{
  "num_hidden_layers": 18,
  "hidden_size": 448,
  "num_attention_heads": 7,
  "num_key_value_heads": 7,
  "head_dim": 64,
  "intermediate_size": 1792,
  "vocab_size": 3653,
  "hidden_act": "swiglu",
  "norm": "rmsnorm",
  "norm_place": "out",
  "norm_eps": 1e-05,
  "positions": "rope",
  "rope_theta": 10000.0,
  "rope_fraction": 1.0,
  "qk_norm": true,
  "attn_scale": 0.125,
  "bias": "all",
  "tie_word_embeddings": false,
  "parallel_block": false,
  "extras": ["capped logits"],
  "init": "normal",
  "init_std_qkv": 0.022,
  "init_std_o": 0.00366,
  "init_std_up": 0.022,
  "init_std_down": 0.00183,
  "optimizer": "laprop",
  "learning_rate": 0.000948,
  "beta1": 0.9,
  "beta2": 0.99,
  "weight_decay": 0.14,
  "lr_head": 0.00393,
  "warmup_steps": 434,
  "schedule": "wsd",
  "decay_fraction": 0.821,
  "decay_shape": "linear",
  "final_lr_fraction": 0.0,
  "batch_tokens": [65536, 131072, 262144],
  "max_seq_len": 512,
  "doc_mask": false,
  "train_tokens": 611800000,
  "max_steps": 4506,
  "dataset": "wikipedia_en"
}
Each number is 500 + 40 x the weight over its row's rms, rounded and kept within 0 to 999. Layers, rows and columns count from 0. Numbers have three digits each. The size before them is the row's rms in percent of the matrix's.

# layer 13 MLP gate, 1792x448, rms 0.0499, rows 1179-1199, columns 0-223
097:506486569534527518509502498465474510405519506523467528454470455476414519504552495505444466544461462473485488431493492475393547540552503519461511533400478483530481522501350572534471514523492447500502529492489502485462514437544491439443550454486594581514432496549520453504474535497492543575517490486518455526508479518466512438561503460511423508495556555546495471509573435491495531442548587534577453528578509446497481534477503432482496516528461563481475552506520395488480437499481397465480484504447498510525482417444485535498386497491509505484468444565517516479515510517462455448569457448513483445531542512457501529479508469508599485532511482508467450466455472527546476464504
104:461517538438464476533589466550508498527525516451520538513543411551450477491494555414460541450431539501498505413505494473490472436542461514551510519482479471461514471506549477534440405503545484498517498465565521564487568512448510500531500576483482504486488450444639455533501493522497514592527413494497425527510551445599563432440463479547482542505481454566465454529506591524559484505493457506527574517482503536391421403467482489526473547531448542465492536486520482459475490425572522544463485492548532527556483429506500539422568559485508483464523474529504476549519512492568475488543454513513458480475532550447498502494517465523471504482456439476452511542553563538462499509453
093:445483503464496501535460530453478533469517469449474518525517522554481480490454436506448537415533539495529482546468500533484550549491598507495486537536446548454534451489529486479455535442444541565527518539471501529488538534439473493505500463488506436494549502506525592471403567470451511470502468496451487520495487507470438511492466547456506522491499470483435498505443461543556486571370504536527508510498457440539456450491469562475466487523578497474426453521486495516551499543491480454508454420519490483455494465544529475511516439492457527479508529454489506477548521490439450468526626493512477478502517497547581519448522461518486528442536469478476602523464438507547453458522
092:562485491527546487454454439506524549505480518419497492546512471516455487456488461506563517546520508475512473528453490498525466476469554479480495426482500480476562517514514506527490420478513416545531465388557542486488494497513489531529441581412483476497505497493551525518518455488471483577498498525584500570503453561499466478383528501461515492469523501518489496563422508425502540467461503456454478437447546518434465426509520478492483555493534516461529464500456457445475493475499500506511512499531533463505503503465446479513567513551468499512417493405544540517502574467426489536402459485529462450461546502536479536496527538541529522496512620490480427496483525574461634443546
094:549571546543587508485490507485501507479536535440561479521502530523386461502546478485416564425492544533522503475480448494490393543529558533449454505473470534515479456450517617506536523455485472503515507505511525480572490582469518487461523513490531507566501460492488470492520371578433534511434513522455471548501563553523510482501446512534537504473513504487485518545513445508479445514516539484547462507492484508520449484547501472497521533505592480479540531549450524402473463471436499536559536488531548506469490448512461546477528466535534378485508464408495554490534548508510477541500526525542493478454559510479525522525536514524629544488519505550469465479476428560490510475548
106:480548488529506438456497464491502507563547503551534556533487424553477512448510529459497504470459538521598503555502530411499475526473464422478527497482501521475461533528486390443590501528525461524464488527465515470442529539575486480538613461420543509515584554555584507467527557495509452517532474536536474527468496598498530482425563590512486542496470541474487394510426494528522511494502469512433535514520471520520487447469504507466511483519445540543529459448518476556508534482519526592512461572520502466523515490420482520463462510484485483455482491552458497442515523491450566519571481555560470488475454508471477518455492443565509514536536450545486534536498544565514533484506
096:512448574432530434550522467538536488452516492461543532501432401555534460539481492540492463513477499508530570430493517534404503433492511492468447508525438514456553456439435529510527483511477495490504544522531498452425520477455541587569550544479555570488468471455543494501531574346571532528500451515541463458512484513496417469487487458516545456488512476458478568553578512505489493519486494505548548452479503471527518508503545508521455497507433521453465436463538501450553559454525477397436501592548442558568519522514579536501517495509550464521513493470521520511499488555481494490492445507566505539537506407464436473505518532513450484475518456534427562535466476526481469453596
098:553555523456459494475482506500466500520502551525523604473451555529515462521541416492490570530439508471473529468496427495478532458541542450557492558442564521518509523485566494463459536529429537509476513510477547483493522558434537540505593549467507557499479466578498558546534523527559453438440426558534537484552539601504502493527465525492465491534522553481413579521497444509524489543469439532477463528542556427500471365500557442501513420455504582439454493507462475462517503499512552427506446542493508478517514489444483479453546509501490569563543446530445520505480552502438598470464474538579483461479511524473552514524447522590452471478501392534481471500518520525492563467509
093:509550488549524501471529499492529435533516482522513542464554477558503466536503543450482501485524512505464483481560491465502496564543479453525473539557511449554488514534520544455567446531534487463492420540494527482527451459575506426482569479456538443516528539472490541451488491612497503511481551544480543429445515480478474477493488492556533545458500510445469440523490458465520568521586477492522474507532577487443510547466565577491526444495522459464542544537506496553481536543479461511445474424504495502476481479445553509519495486460467535505493460508458542452467466499452424435516572515457468449551509488527476484478484520459587524534409415521491539472555417565457479407535
098:434530496510490491490488473530549492477453542515546550489492414491493514473533476466521504533447573499468493390501521487480517464538503480448517537483584481468564449528463582527480591573527522470540546491510547550489548454465489474489516503473515524573552503461522562473482591552488470512471516476520607539524451499519401551468570419530470508484462522585455467491491503494547536555465467487566479591444514528485533506528516490487523514492500513536421406514484453401496449526518533465438469482477531519510523534483471430480557518421548466434534428556506533457527466469475436468500393454530541505473501510410540520507469486515477536526488432552482597478552468518517496482515
100:538434481543471492497494491485509491451474427528492538579563497452497472504514566473458518499512468527563500518530530498458550490410484548511501484493449508478520537535537489509553530498544435463427527500541518439467427420485501468464446491525533494450503498523466508516498511565506530549431458472547499493464518497512525460424469537472423487469567506516473470537466554459534502527515487496570446478540495474401487557504504478513577584508524487438527515495512529466565406496454473469464516541500473491464520501484485489478522531460476571540484489483507470476498580462493497454510577555487505501511493500491527513484538545552445529474486512556532495533604488494495541497530
083:563518499540466479459489515476448515494539468477549594487463567514529492489432480476485504573528487477486474504488496514436512519481432495518480472451482479516532499579551517458524453472467525455463504480556502480499444523510532485466502519513524558544529508479578518569565477478423486439494507512463545496445414611548491456559515445482449491496501557533585476534467501488489626490482482546445451508437499589483472474470594567459499504487476485529470509576481461493590466493489581585421507561501472529493453535467537505535477475486523515524582516496503453551495446465487498497445475490574447548554446509560470552513478493492487489530378550501500426493530467574462485499430
104:445439501489485446445470416514491468524512481491513507482486492469517402360526484466564484604494405413606493534469504495455495497437388473487517584423545487491555502502530563540447479530451415469423506490495535499510479490431505516455502508515428503540481411514474509504498538497475479454450515519583553508434539480477520483526465533465505438493554452459527497544511502431527540548503465473529479516574468516452474507466531461494540514464454507450457515482514452416514446506555523526481490499512434528463511452459457545462545562494534467460540510543399560478509536518491485426456562450533464472522519505531612531525497502466504487474420498462491508471466515569503536512485
105:532480549514597513583563457504479488449452578488526520446515466494471520504523459465558486497485497499578531461479524504473452528486495552502524527509479511457445483481560541491459485548503498505491515534444582482451612478481527568447458498522439441573466492461484505534544458530403482494468453515423603437512527538452540526514469511512485514516510461486549532524472535487542486512530476461515474467553546482519587490448534428437556474546485504488475514546430527604471506496554521469449424428462492481490500516477473460461498518533532501478444481448425472505510511526458473488545549488544496500522532561473544562513480526559411532510505482500523508508521498481551494507534
100:513495508531504505470510466451442512493436448513530460534462463583453477515466551446449458572442486450568479511449479370474445417518500431552528549484507518492468440494544518505449422472489542457478440526481513555494492455450444444458536515425478524450496480453592521387505501564479446498504497474565477542474488514479506464470526576534469494512462506467555532528428476545523501502564447491545503543493526514525474429521544547498502538613501443478476463506475456513467528436572476558518489508454444444436529564471413465480456607485445444585521565510447497502499544506497483493621491532517513450481542560500503495499501539446581418478476582544498503461479493540523501522457
101:417487470465433519450529493539541537538525455518528528547514474504515412467525547514506469542499515522470416433452444496492521486492444500503533464503430546463467468458556500525511507488454394438457491563577519504527542492535504531505519542484558468449487553543432489477564493546504453477422437473450490500458542491507547454508520540507439522491512436529475550560519494532531558465475484442545451505542471486486396500432549503560465539455495494538467532459438479536470474553510434487527506546494527548478447534445537508478487490491550457481400450472463569545469466511397510476510503439530473533512507488525519493520542488534571511491480568510545505468493522587531491510525
100:497503480511506451528520455536410559481528545487512428481490483444485514485530469490550520464463507521479573431487432454456506492552432512483526501551452473534510452527531477549421512506503515525422474573466536568457555532490475488429435504543474477464536512458447521513510465510484467497464468478507502493476496428484489481478471446506498528503474466470455519551485468521514443442478508474554515476552505525434450443459525469474585511541587497569458480462463512548480471513486457438569460429529513451460488457445470515514465506514539507400563477483517510491551543498465477494560475509463412467512477534470520480472486444522452514558501467440514530494506552493540510503508
105:495492505433571491524489472517461539445490576537523500459473479524511560465490503531452554490499513532491501527470466423482483434536513386509509489561506563530547552498518467480499545551464487510490515510515526428504470535459504511452582527444452550465545518559582539520505527497396484568498398564539588445491492531529579545508449519544491530525536446522495466508516458514536550541537469527551445555585512518498480433441512435506490521531515489400516442501517462487454524511506451464499474509554457506491451459446431541514450496513517478461480443404482548499439522514486537479567568547496490460452463544522492447453518511498433529564478471484468469518525513516519581523546
096:428537508486581459437532447423443549530454501508528576509453466525478472508551537506416487543524511474491532530456490543494524453507528496489529457446475471447517563514461535484427496504533499521487427513569505463492490524486454501529523515564528548479510515536489509445508537523501495505505497509528586494510552467514491465434589500498478506552573481491546502540572522432544546483475399435487502501456485580479532526439487534479451454547511538499402476500524456491441545488498444502477558551550485420515479508486474489486437566443566516530493422492454542510504504450451507515564499424501449443473497549547489512548535453462520533444505560451504519602496490452533639460513
110:381427502557477513453563416574527535462543513494552522498461556519484423450583505469520491480517456501483578517546532548516491496499509481541544492487494494448491505441562504489462477492516493469498505489522556460476544572488512499500582480457438562467514506428450463539498532440498486493410497582473506563480487491474503502453484591461540514481473463518469522543506539506503522491390505492535500524606554419464494536491543493472524558578558460440467530492414552503485422517488512473528467495526554508475498474496469460528469532522486471520514552491520458501453554537489524455512603462451480515480459509463449550496549430520456535479503539473420449469542508484405519508494
116:510532516464428472503530451511533466458520569497557542509520459499487553460544477399491565510497459479492580446542521492489430545485512469530503508436424523467502549485512524511542467519451448557520488456525594518427437498509514508517512493541460502439498482452451490504450443535486529514483490616469509504453546476567523484492447527513534470430534502576444488552466479502552569506442501457486550540506538497495503623514518481543530535547471457443486455450424494484481539452503503484469501472526474504539533481440464535493501485468503549436528455528492470469485543542486471564496548396484462496480524557472519510508602506531442583521494469513461493469528499530436541475482
# layer 13 MLP up, 1792x448, rms 0.0472, rows 1179-1199, columns 0-223
097:570530515553498524546532496450463511449493459471442545535548512528525512529551443481515488533421495476494422560437517582538553529521539511528527556567470482572501496447527522507468507453520495538473523505537503494539504567542535509583566457524517496497555489535521516480439515465505500455489494553501465486555495426488532494471497467501474483470514530480518422494501591571599483488414543527550472490474463584495508472486475521491496501465515571469545485468480549586539515512425560536435525507529514470411488485487512510503352476498494452530468454573555501507536531511517510601512529447500527494546495451448489518588484519521545516456517485521546521495424508498480447517498
096:422518540454526559606578530523537521506460530367446492448483530567498608516538560435426472471465464514525509546521454462530462515525468466497457495505432494532464529464469535522508525509497585460481487462463491467534485538480526537481413527562537561524544515471472504460439447547477491569465466508429531554556502429512505437525446505553503495571505454563473495544499535527516514532487609441498585458504541604571446469575511475473425492491480457467487491459478501365547488469486514491532523444477494512527559528533481535517512487484456446405499445562534555517494549462520473504445555485444470452540529488489500385523485496475518516530460503465522471458542498480577476515456
090:518452489520430511505484480503472525444490440452520420493452509535534469550536450509528506508467543520469509499511444474356550455462436471509482501498475500479484425478588487556528537495498457518574530478545479503507473458412567519507492530497491524526451514448514480541461451457432567489474475487513463519489525488500489503498490469535468419559543459527565546488422562523522434514576529517512485504553497469452520526527489507482567536504512520500528482471510447474485395564414445478510559469489503474517487478508531522505434522486574592449521540537426522530521489476455449489415579504505470524507494527545487479553493536478533487477493532469479474484534511542549517565427
097:471564532423534451516484519528523465500416470483538555507520536585517587517513470544465541512565548540500508502496503543525459391557580513455503542419502485434476518503471482501495516531489556544503498514547506545423465570543500482501498493477561507511536529469451519505499556473572393450506545470454471511519397501498509519519494456481528518476484527522542483522544540469505536548517376533490441541449505514458476507475564492458421513497497450503503476511453479508471459591450532382496556485470453470489465468572583534522492564452427526466531449462514499564474555507513506527551447440559493540508475508530450500447476604513497493505476508517521532508465508481516502486478
098:510526509541393521551399511551481497572437493501465517495510475526470484541511504567505490550517512436518509518455547474487493552472450514456479565489516529481591461478543480466483468530493508522556538584474487547548459479421609492562502393500529524551524534471466450483458504558439467505451544530479413455535414561488502501498515518492571520483508491496532512482406455453540536549514515462473542500495486517495548492472519494419571521480490462562455483524447436438487511500486572501502499505457498509546493469514553457532540476458530485482509452495421548502511478587429471468550459487461458534472503513417508518426467474528490525508502599562425517440462501495475549467434
106:461529562500490517462529456538534454453496552539490507504560441505471546480474462536438496502507503497502505495435507465474497529444495433483574461515503500510499511607480492493479470488486517429408530504467503514533538544498562540489491471487477504475558468541592499486526557515543570506545458531536547503494429534514423510527519471549547527499542530478482421470491508594468434396495529513441499480529471495515617518501491494525495565506506555519581516476482477488500527469505546527501481522500490506480506440484511486475534525504503506423477412471514530503531521475503546466485432581509469563489492543472501512512468458575509497520513437543463506422490482540420508541493
099:452438476477501529536472532478548518502464405535508520578513474488539484466481476495421493564462500605445498486489431520503533536475541488484467507511536491483545540451425514596457501519449471472425512443375493465530556508487600475562572517493518536533551464450485517512504451416510462508505509512511494523479506533588476413486537514418520480488536497444497511459402528487467437526478535532587450504436444486407490460575534463431493509516467543500466428512493478523454506464488512506472526436537451556529505595481466537553515503534496418578476564565533495499508475522499505548471538500530479489483470486434438511517480545466551469513503484512506428569472513507464494476472
103:488519492465433528500434518495436544424509444502540462518495542566561573531548444383501526602508582493503463445413502500486522472513509532464477457508478540487487484492531440498503571535544438449517524522486515424532445542486508461473535509523523550572477509494527509474567439549512531520539575515490463510473489409519538543509514510460561508552454469409578530539410494492452523508523469521563485532532511456504494483493486526510458529483506412516555422548535567571459501506507462471517494592480465515538509544464467505535475493508478534471523517446480464568479531465557462626542561510542519542586475468438512519450458480465523478512515500540487493520493505488478516525503
099:473517488495512482478530502519523533438505468503501482471574442500555454459550520509508500519458516492489564474540524463552466558507550484490487523517500448505456509534592567486456432480582466489509462537514494502544495523545426443459550547538448524575507498471459454472447473522524512492508556465509482454432582399493529454444467510592468549479514439404522514456536401444449545456541549530547588518574586459405517487490498551554496484517522562515499534528454409470376501532491488468485470453559524451536466509545493447425551415455463510451547422507491522490525467518508483487497479464517524470579484506555532511519524422488468496511501516547546525476490523571526572465561
103:559522562555458458530459492471567510492552489441491478539462498546569484449517491564480502513559498569505511442546507531537541543498549506573501468504526529452516490509446458446505498507500456499519521445485471494572559518486499563490458485502532469534505495535568459465580423504536459540555453539595459484548502477553459519460577489482491468465507497523503461446536481512634536504537461388490509435493498504619550502510497509559580540500460502516604472468504499528528446522533544551529461556433392467455491581474576561491473471471541498495518496481507468483469450437489508448469474557466476512458519509486430448440523524504439521478506545487414547496493454532509425476441
103:463552477494540493538464461506471539507503497580489508589544501551503605517521496506530457479462388461408421496486529524558506511517492449538446498546453495493449519488433524513505525531551597548479506503531480521417512556456499486510528513508514526609540439420523573559488544506530484482513441487430473468569503539587529507533517557505510511524411488508526509461519473425519571496505528449516459464509545510471587526474498533447522497491574535506460484487543527531424514492504486466459514497544479547473500540515530486543563532499528481483552436506542499469498497565496555509500474499534502472431473490440533520489375541531533447417497465511502444542463516486417480450514
082:472512596447522517531484508492525494358452468548533445564551464519506487547482485508479474482443456518554455566526601489593403465519510493529547473534510497504479533369494457519467585460519480514535484490495535488530515392500494474507507516490468510532510435525581479471456560492523506480461488495501516537608547419461509507464521551507503413511549479460441497535474519534554431524596574431538525544471484454474534457595495536548516472445556498473513456493484624441417500481541449462515503449511540521553535453481418483457500546451459481459483526482511543466546571572476501509569515569495552458484525479457509506562505517462509508489524455532429499507511460450557547456518
103:485518445526427459438497514555465478473490527492493517536449475511594466565456496498476490487525525526530521455492466522515509444492517578518460545409523568570576462528480429474514557510498497442416531434529491475513537537512552510514472511532506555489517436549529514531532420466485502484460538483566493505537567477525464528510474484555556529522481512565512620518467616405505558537447425470491562462588428498503580471516474430492476581459443508478511518422575542509494453526476432450504445501458509520503506498518531568483514421488429471568475517486540510508514446509496495499507525451464474511449477473475455510544551533467456563512532457395548475486512531530541524445520
100:547464513511494489481513499477603546491518455616461489526448572485495516568512461518474530500527419533431477491503419540484467434498499491493487551514637485407556500455558470516502482420482491540540551531538525443482501480526558487497535566461534527536529470524428446443523506474451489454469488536504518499465495444479493465525566441543526516434534540502457542494467475517447470472514508478570528495525502465558601456494520489544560448413506458521588530470458564466513509481494519520508474487528540519563433368484573539513572525526486508465540503500534455500536475538529563458528515563534461486520481456501557487472453431517485478535447507441525482525536513464494526518509
101:499521567474533433453523442527474545502518524485545521451508537465507521498463488510496484455541451553443580545582457515513500494518556554487457479580469481556494529492548426402495566471562487455518475411491496445525462567459514488579479436499482532499558551520472488505470524494489497458418418504452428398436518496449576514432405437525532471469497512548427543517476487546508498473502501494438531514475457515474521503522529417535541518477454453502474427452550508485439564528457548496505493466547489506521469525441500481452448454471518512497479515451542489502498544525456514529411531518500502465523370514543506577483460507467435513504482420428497450547559501518496471508525
099:539500479505506390566523497473529521423545494586538451500440467527500478478512527510539507529553530496535509457489543511502526493474539477515523512522505511533525515516429488511520403546486479462487565522523498443516569516511453429512453485525573560544563576478505539417486521468499456538515485476533506483455472542494542489494503555418508512421496529471494494480494504436497504505401470552531556507462492466473484548415471443499479496448479536511476468450471463462565510471524552549499500541452501546454495514461460513526431496502564602469456461477527410515534482475517533480434435511491511491489426451455453498537488501547490532554549501609488578480498441523458476534538
099:504543459545565483487447494481522525470540464463515457554563538509548488530535518506581543514501501403524466452461465441485488512516469564528544472529474516579512501470542504487487453518494487500486528539483494508418483542488513462545464462531504484533416509507497493521504511485476489488573586463487515458480423501577563486613518496466542526507476542517446498489466565487487520436398562550502487530421501495504483538511500571503501523493402469511628546428535505465552432571495527513491480497555457530570490453503479482539478576503545517541463498503542494488495430524537392461421485545577467458507520444480500500614494530428505496477504525491493490453500441486484436543499
108:434474510570594484524550478560489489505531481499517556509479580496513478550518503480550442508468473504539519489502440552548462541531586482466501520499499531518407455569436569479495438450456514556445531497516513506508536490464452453481440478462567462508483523517496460398483482506575486536533534497462461556490485564442456510566529473556492532510512541431535616528524473521484457500440469452536508444525545485490533555524503489555495459462516412481440510498413533488545528515511424523507425506413501484411492400522481467486521485469539528493509537497452424513471503528413615508575539451541466546500558494537576509520510462564511506428598595473504511519588489517520508490507
106:529557445458474492538502478518529546465500485560531558509486507485493488496520508508547542466481430523495465589475472483482516519511469525460572451529520525522456504448467558490565508437548535570442539551553499478523541446524565505518431406498475405511525466540457470477549482446542528485520606456536492503519500519520525494530518513476575616532425532431540605475462524523478465543482544496481450551482501449490547521434460516445538550484507583449410559518555506499419535485448559542497546480494515497470406466508519505471476432568495456579486476506512490473500431447478482458472536497522483514437501523484475520480518487525496523505460540499492534437388571536525565480577
106:522485470491505527538491516468455551453531424490533530513523539478510487511504583500507488523521511483417507546542435491485429509503497545452431496552475493517471426514478482515552592508571524394498509464437502476474547484529560454519517505464510531547519403507510456517498528466543439503472534472472406489546548496507487505500475454532535451463538573477408439523536457531462537511510524545497570422519399446473465485547508495450575516526460421542550485500475551483507443478502593475556510565482435496487519480452502451499495512425487430509452517625502558518488488515528456537479403485471505525530463470499468521507526513556499520517556415495485472526557538512502475559510
115:455536581515593485590469448553563441525476444519465431499488519490473499434513486520558525485487532554512486515553536516457495518446558506529417500470466504483467469495401520503478505504501496455506534457479486489492599486492527560511488464532512500517486417514479491479429589537512497452499484368503533486412465529490505463508452510453488441530481501492490464491454579468475458520394562581517479522455492462506506463510475512487550590478557517484523492459530501478490418454550489508541532469515551540467450464540588496463457506477537578531552522542485503506543539503496522566510407493454491480494479492449533466595436459512499526435503469553455483493518451507457501532432
# layer 13 MLP down (transposed), 1792x448, rms 0.0455, rows 1179-1199, columns 0-223
092:565470524517457510483528478519585520460519497562565513508507504489454457500520516520476468467499540456520554470507499503562486504507490480478563465486478571469503509461497467512517540499547546491413496500485522579469506508486485485499483424533508510463486489532502514400496558570434467484431539478449525467492455590503499531520476521507441493547468487472505542511483478455514502510554470516423442470561572511512458476544516525524489485483458522558471512457443574455424569546508552568534445494523494472519493523559515467491461442540493486560503490442452440530439528471479507456502451529400454476480496544479502500530470477519405450444500473491489536528520589506459405510520
102:507522462492512653470473547466466471461454504518535483437553477541564509510499493455532551547537526560467438501526491520479511592613515445499520445480467501473505466448420477516504490515482525495548616601516558498503459475459507483534465522520492583469510458516415485553450480516515488452543475510520502503499504505496492461538433508515555462487517560453593492477485488466516497509514486498489535545445496468486511504520523467494499530442580490406488483580501500437537488544517547431479550460462539452497575468588464594551529391451469525473482503536487443593454522476572476503462524365517454515595512547565550492486513488501480534529497505549445489386469615472484496529526
090:485493523488476498495527479481490446536490599525510563550499468473415497445431520444490478483456494487474525512536522458488427512482492470447541515587523438478585645594432431493495444554516555496436495514584452531489461547558492474565527481462488513483438546462519499543578549513504519500495450490587458412492469530491558536485435516468502495515525515541454513562548413479544406471473460533467507457550455541466471459483492523507476489506505493489558553530568538497491540479494473574510504477514489516462500546472450550482564463508474486502507498442568464497494541535486549479588452480496519442543432521540470467481476490503493473476503512496493525499503537479532480546536
091:537438529461502421503527570583440402480454496441516481518503582461534525585477467564499502505579500519430493457530488471530499452537521496560433491421525470536564468448468554457484436524457516515448514493494467469516454506491542465513567536519490515440509450510431496530510559419489539526465466459517483645438458508485509557490524478484465542534504482541431495470568542515474494487469504405491517498511492443509480545499455517426512542510493403490551513510471531477502501491565517528522453486503531419545520504432477534505486496413509523487507541555509519455488502496496516445481521521494501624546596493482514493494465521470557506519553524486487453509530538508503553479545
094:523492440513487579516520439459571514446433478524505452568561452500518491468468473474611505536534482432499501485487504456539513513487509492453510482501483546489476454476471573518531604481528483527458517517484496504513639437485476497474503424490492497539538501487503467499467485519528455515507459538534518534532552523508524508476568473534514461492524549508486487521541520447510504455507506485498513434531458488503466501583499504510498495533455509543482444475526465551555535492540544554509483502548499531479463538489520473502513537478540463504473497504560534493556530570510566511458483484560466532496502565455426482504444420536507525497546517402454501506537455478496509522479
100:505441524482485567506478533604511500448485519488525464474521550472523466537506589488508498387588456420478504505474475562476463496497512570484504452498516518494507534457542588586451507503467535518557500499524551515492458469476485562531394545503488555552540507401523559502465475512548529483478533504505543446495486470512503551513534507504482494508513567522570581490521533475458499575546500460578540516450527515507500498534492522492459441454517443479431485507568537411477438478448454433530521510470502450471569466491495474504524485476452506556549578551563497503492476493545476513419594480466546552448492479464530533468517484468490503513469479469524478461513456447510441554533
095:536579531465540550562452564520418488502541477550511535442562484506437519485517553467458531526491496527498479510487557501499438398502409563462598464507501425419485474496476431447470477511491530474547528550510512474507521501438473471468563508563552486461468533520531495420562504541448546504455584554535496397503503434477509481467461524465500427516509437415586506519506483520457542475516483531504518478515522509506531504469507535571495475486474534505513482478463547506451483480412472533513535435478487415462483523511526531550477523524483473523423453524437459472559549469528479560493572441518495491528496529530507448474528398556497507494514514506459562459540554487574497440545
098:498572533540521567536486581443515541457515526463518460472481489436487482457464532530504527512505447545428465513465517470495525470491433542517471463456552504499568490462554434545521538535563506465450536489507476493461468446463481477476556438426535480530548500491484529536461450570544484496511505514510507524448529550483574398507468515541534525475544478540490455400428498436472564477496441444507434550428483501455574487465493527413480458463503458530467450503489543474444364493433536495488548462520448507529472396413557432522504471483516457497576457505506482461444500476528479547450468481536544480463455488514519445467500516560515551562446458471483515470495482496519535490511
093:508477529472473476509570427498487517485481532399482435448518536510498472505513521552477494483439464486544495474517455474550492485447517528509446573455538429496413494504488476501556493492514514519485524534608447514460484512463467488436493579534575598519551418455491432484561496519567471541592513536494506522476493420493457491472495466497476460476494517525503533430576461454523496513525529528515578556487494521465462442616525529492514542514445531489436469520493447394513462398563512552474593463481510549499449433476500489477475427487575503492420456463546544505532579486471524546441455447505532443453449419474504487541519481525559479495509424528448550447505541579582538501532
098:487463534557493473487480496445454488513526498490517505462492513537534564525575511478484475508467460508511524529505523486516430439459509538554492423531453468479588550525448534448535498490543531521435398486560553473504494481553463486496493501537442503596494538557564462421510457504515459488450439482428502467525480376516493450500533566401418456503539461513457503501592509493486460509498468516542509544535508524456576497530500509540468461433463465490483467446579481547496546490445413460523577468506493470440498530560428494531482476473474500511396504555579482462563528485527511480431474537502487471478567544491413554511501503528475444554442521434523479527504508530446409483505
101:464487403465451451594490517517570534479541485516482520462519512526473524468546492609458503475489452482413505574498501460501520512537531569499470507526510537551527586464547520560516466480568533491504480412527539448625479491458529433534443482580517466536532488510453471513524458489467501391475531453456423450488453472451487459495472452469522547561496499481530501518541535436498451392545507445539448491564529436480508530519473510454488424466569446539467476415456490521431510590467507497476500509500528503527443466487465526510469498465522565472523504474535497475528536522501475566519500542438424461499490456476525488514477516447499552515490460536592499541476446562466439485506
105:547520502483542304505481588450474515519514488511500491529453497503484454522506489506519536548519465475497469475494505486504517473493443471478508502498495536495512504490513496484523485484476482512478321322485528466476469488538514539467528515492513547463488481503518504512475498528441515300485482542506495499491459501512511470538481532505496507502445496490509527473474511506508507519517449482525484482490504535490505465476496494474487503448527501524457505340524480498512503667483482505498478487509484508512482531505527465478509542535484504500525514494494486496483513458524489504507517685513498486482504520501513506495490497515480495525508462483716480641508385509489359489499
099:435521507514468499483503444548507425513450433537554491511451518515469439510528490493507435519532516499545553438474537460452418529511552535517495578534514549543573487452512510535544540510435506438463565497475525503480487511552431498547478484481440525472410413590502523527547475444473463525555461504516525447521527488560468424529505519578466500520492539546559466489444515535469476518472474516520474510584447474545464516455550481513510566461446448477495539499555594563475510500475493495528539509508502510533525506420545442543494484563544564570535515483495530546512454479575531461515536494501529404497453501506474390537522500488542415514487517501496496533488512539539459507429
098:527519482548572570415469447543503528549497411506523537450511504507525465486509502514452504537514449477492484568643500506472463500499557452519466444459568484520512512544509470477488476483474512533502572628524422466495451534548500504466531454492533508529476510503497535573463543475467549635541435489554501466472416467491501465500531490503505454432414490520517502502481478509473498471536506509479541454509480544559476490550457528525467489485476406493505494565496516530515461420529479512500480513520436477568457516502541494509490485441571486458542513521477489536494485500499528538480459391523460483539456511507493509455537445488490565532486474496398489383571531548494521482505
095:490533534520500485543430455492444515458534567440470486465483505531486513546479495562479504557526465574523491449569463426471455447514526530576519550538499532410533534522503489552433480507479465440503495472510438526481470517490424548412544493503476452523427508454471440484468520493514498459444446401462523579463509519426516478504487471521510503453467536541417523517535539481504525462545543497490545459472539412518496496493499468475510531518586450502488467498505549520437517566507452551440453528478540484440491483467460438508486510457436499503470492547498528520482432471494499480491530532523508468526497496498578461474464472485440538530560541463556500547491455549468469426508
097:478482508463567572519465474515466449570470485453478547467524490468528503488505463483508483499604432458591548482437496472469434513540567449513539454528482531509399509469520528548489504534505515445513583545500516528518585409545475548474459497530510467491427535461441440476447504545460494593508489483546464496492594484521460514460491461493526528463467488482439506485604469491482504524525495505527538530503439514481523518442485484524573544478466490523471406549465515548435501388525514516506563486548540512551502485511492523521479499515502479428560443567564513536466442461449500434507499431517458514481570449484518574475538489476522505524483510500393510406456443503555590462547
095:506530480446500513497477547490451546477554541507505513488441496510552504513505515485591478477485513493493485509560506453446521554490501541543476501524467540503519491477519522498442466534529540514482535557588477561468529489516450472527553516487478553545464485501493467484454500526472476542442584512528526546426464487489500479489509541485467507504477431409484540532543539561543423486523401587513472541511479478479551456402469472546486460472504462501394536523548511485517478446472501579554438463527508462401488462533444505551554508528502510461487488487545471495509488508498479486500498425381470535514524503535602450466456485517487421507519512542433505430434565508555515584512
100:495525456453557496512515441500496527508474472585538548486459582517489533500475472464503537411411486536484475542482466492547423512523522501537567517521438512480520475527495469560544468540493500555450464494505530594518526554443464513472445482475549488538517495499565494417473552487493511507510568535508451530491427484476454496516505543574480558538480508528506472481553568522460458502484508458521492466576532468476478492489514506479511547546472552494507561472495510557540538414438477538481493585504482477490556416561451488476447538555592516487540459458414533492573481493507552468564454496551458496463491492533587439503557528558424502469486488433504546505525491474530546505463
100:476570503506543447519501551522505498474505494504471501458483495420518562565559538554577519442498459561433525611515506472480491496551493536592600450565520556579489457546485469486577522530536514469451458505485503471495512450541453487588484498531450426556527515531500422488520495517499525437474544475556474507480506416436446509482527472526529591502524516426524542508444495500571500492526476513501421542467507483550452499437580554458479525467542469523478485521594551496480461546493495490518532419508532399442476460469538559519485494562492503524560457465518444523558418489443565536435483489489521525465524463424457496515542526455459468439491457537573521528442494480575420493521
101:443470449538555526531408574506517504508414481523474423532497535458481500577406547485568498556511472479487466484480507470532473473498497487513497537471463492477524526474488530485485426528488529510481499521555523528434504508514506476577437535525412426563488461385573482496547618470481403539481486552457481575553489477528504555486498557454507457416465445499523450510530562424491472514477516481474474478466456502518502519447542447491511534518505415474482462499513611464557460463448487489529498571501521541472449540524537548516475469492529514539572425480529569481519494502515510521503445474508507558494427508465501494504530482543533489482532492488457550491551440565558452501554
104:457459584521536474453459401514569495500438488502541536469588502521509527469480551443534474520509588447523555471519479402506543444470511468534444473460439486478498480450481514509503485535526485468467407449443472477515554533509542499429482454539525430494560480527468521491463564445530540511526419358448556506462519536529501471479481524423470484502523465467483488514493482458560516522487506544474467530442474525521454508546577471523559505534507455499480464442510551529500464553552502520491519522434424535548510505457533446457480485546538506522449536499380471502463592528501498523527532561534442468571496508552594454491512524557469456461541461500516489506572466553460512472480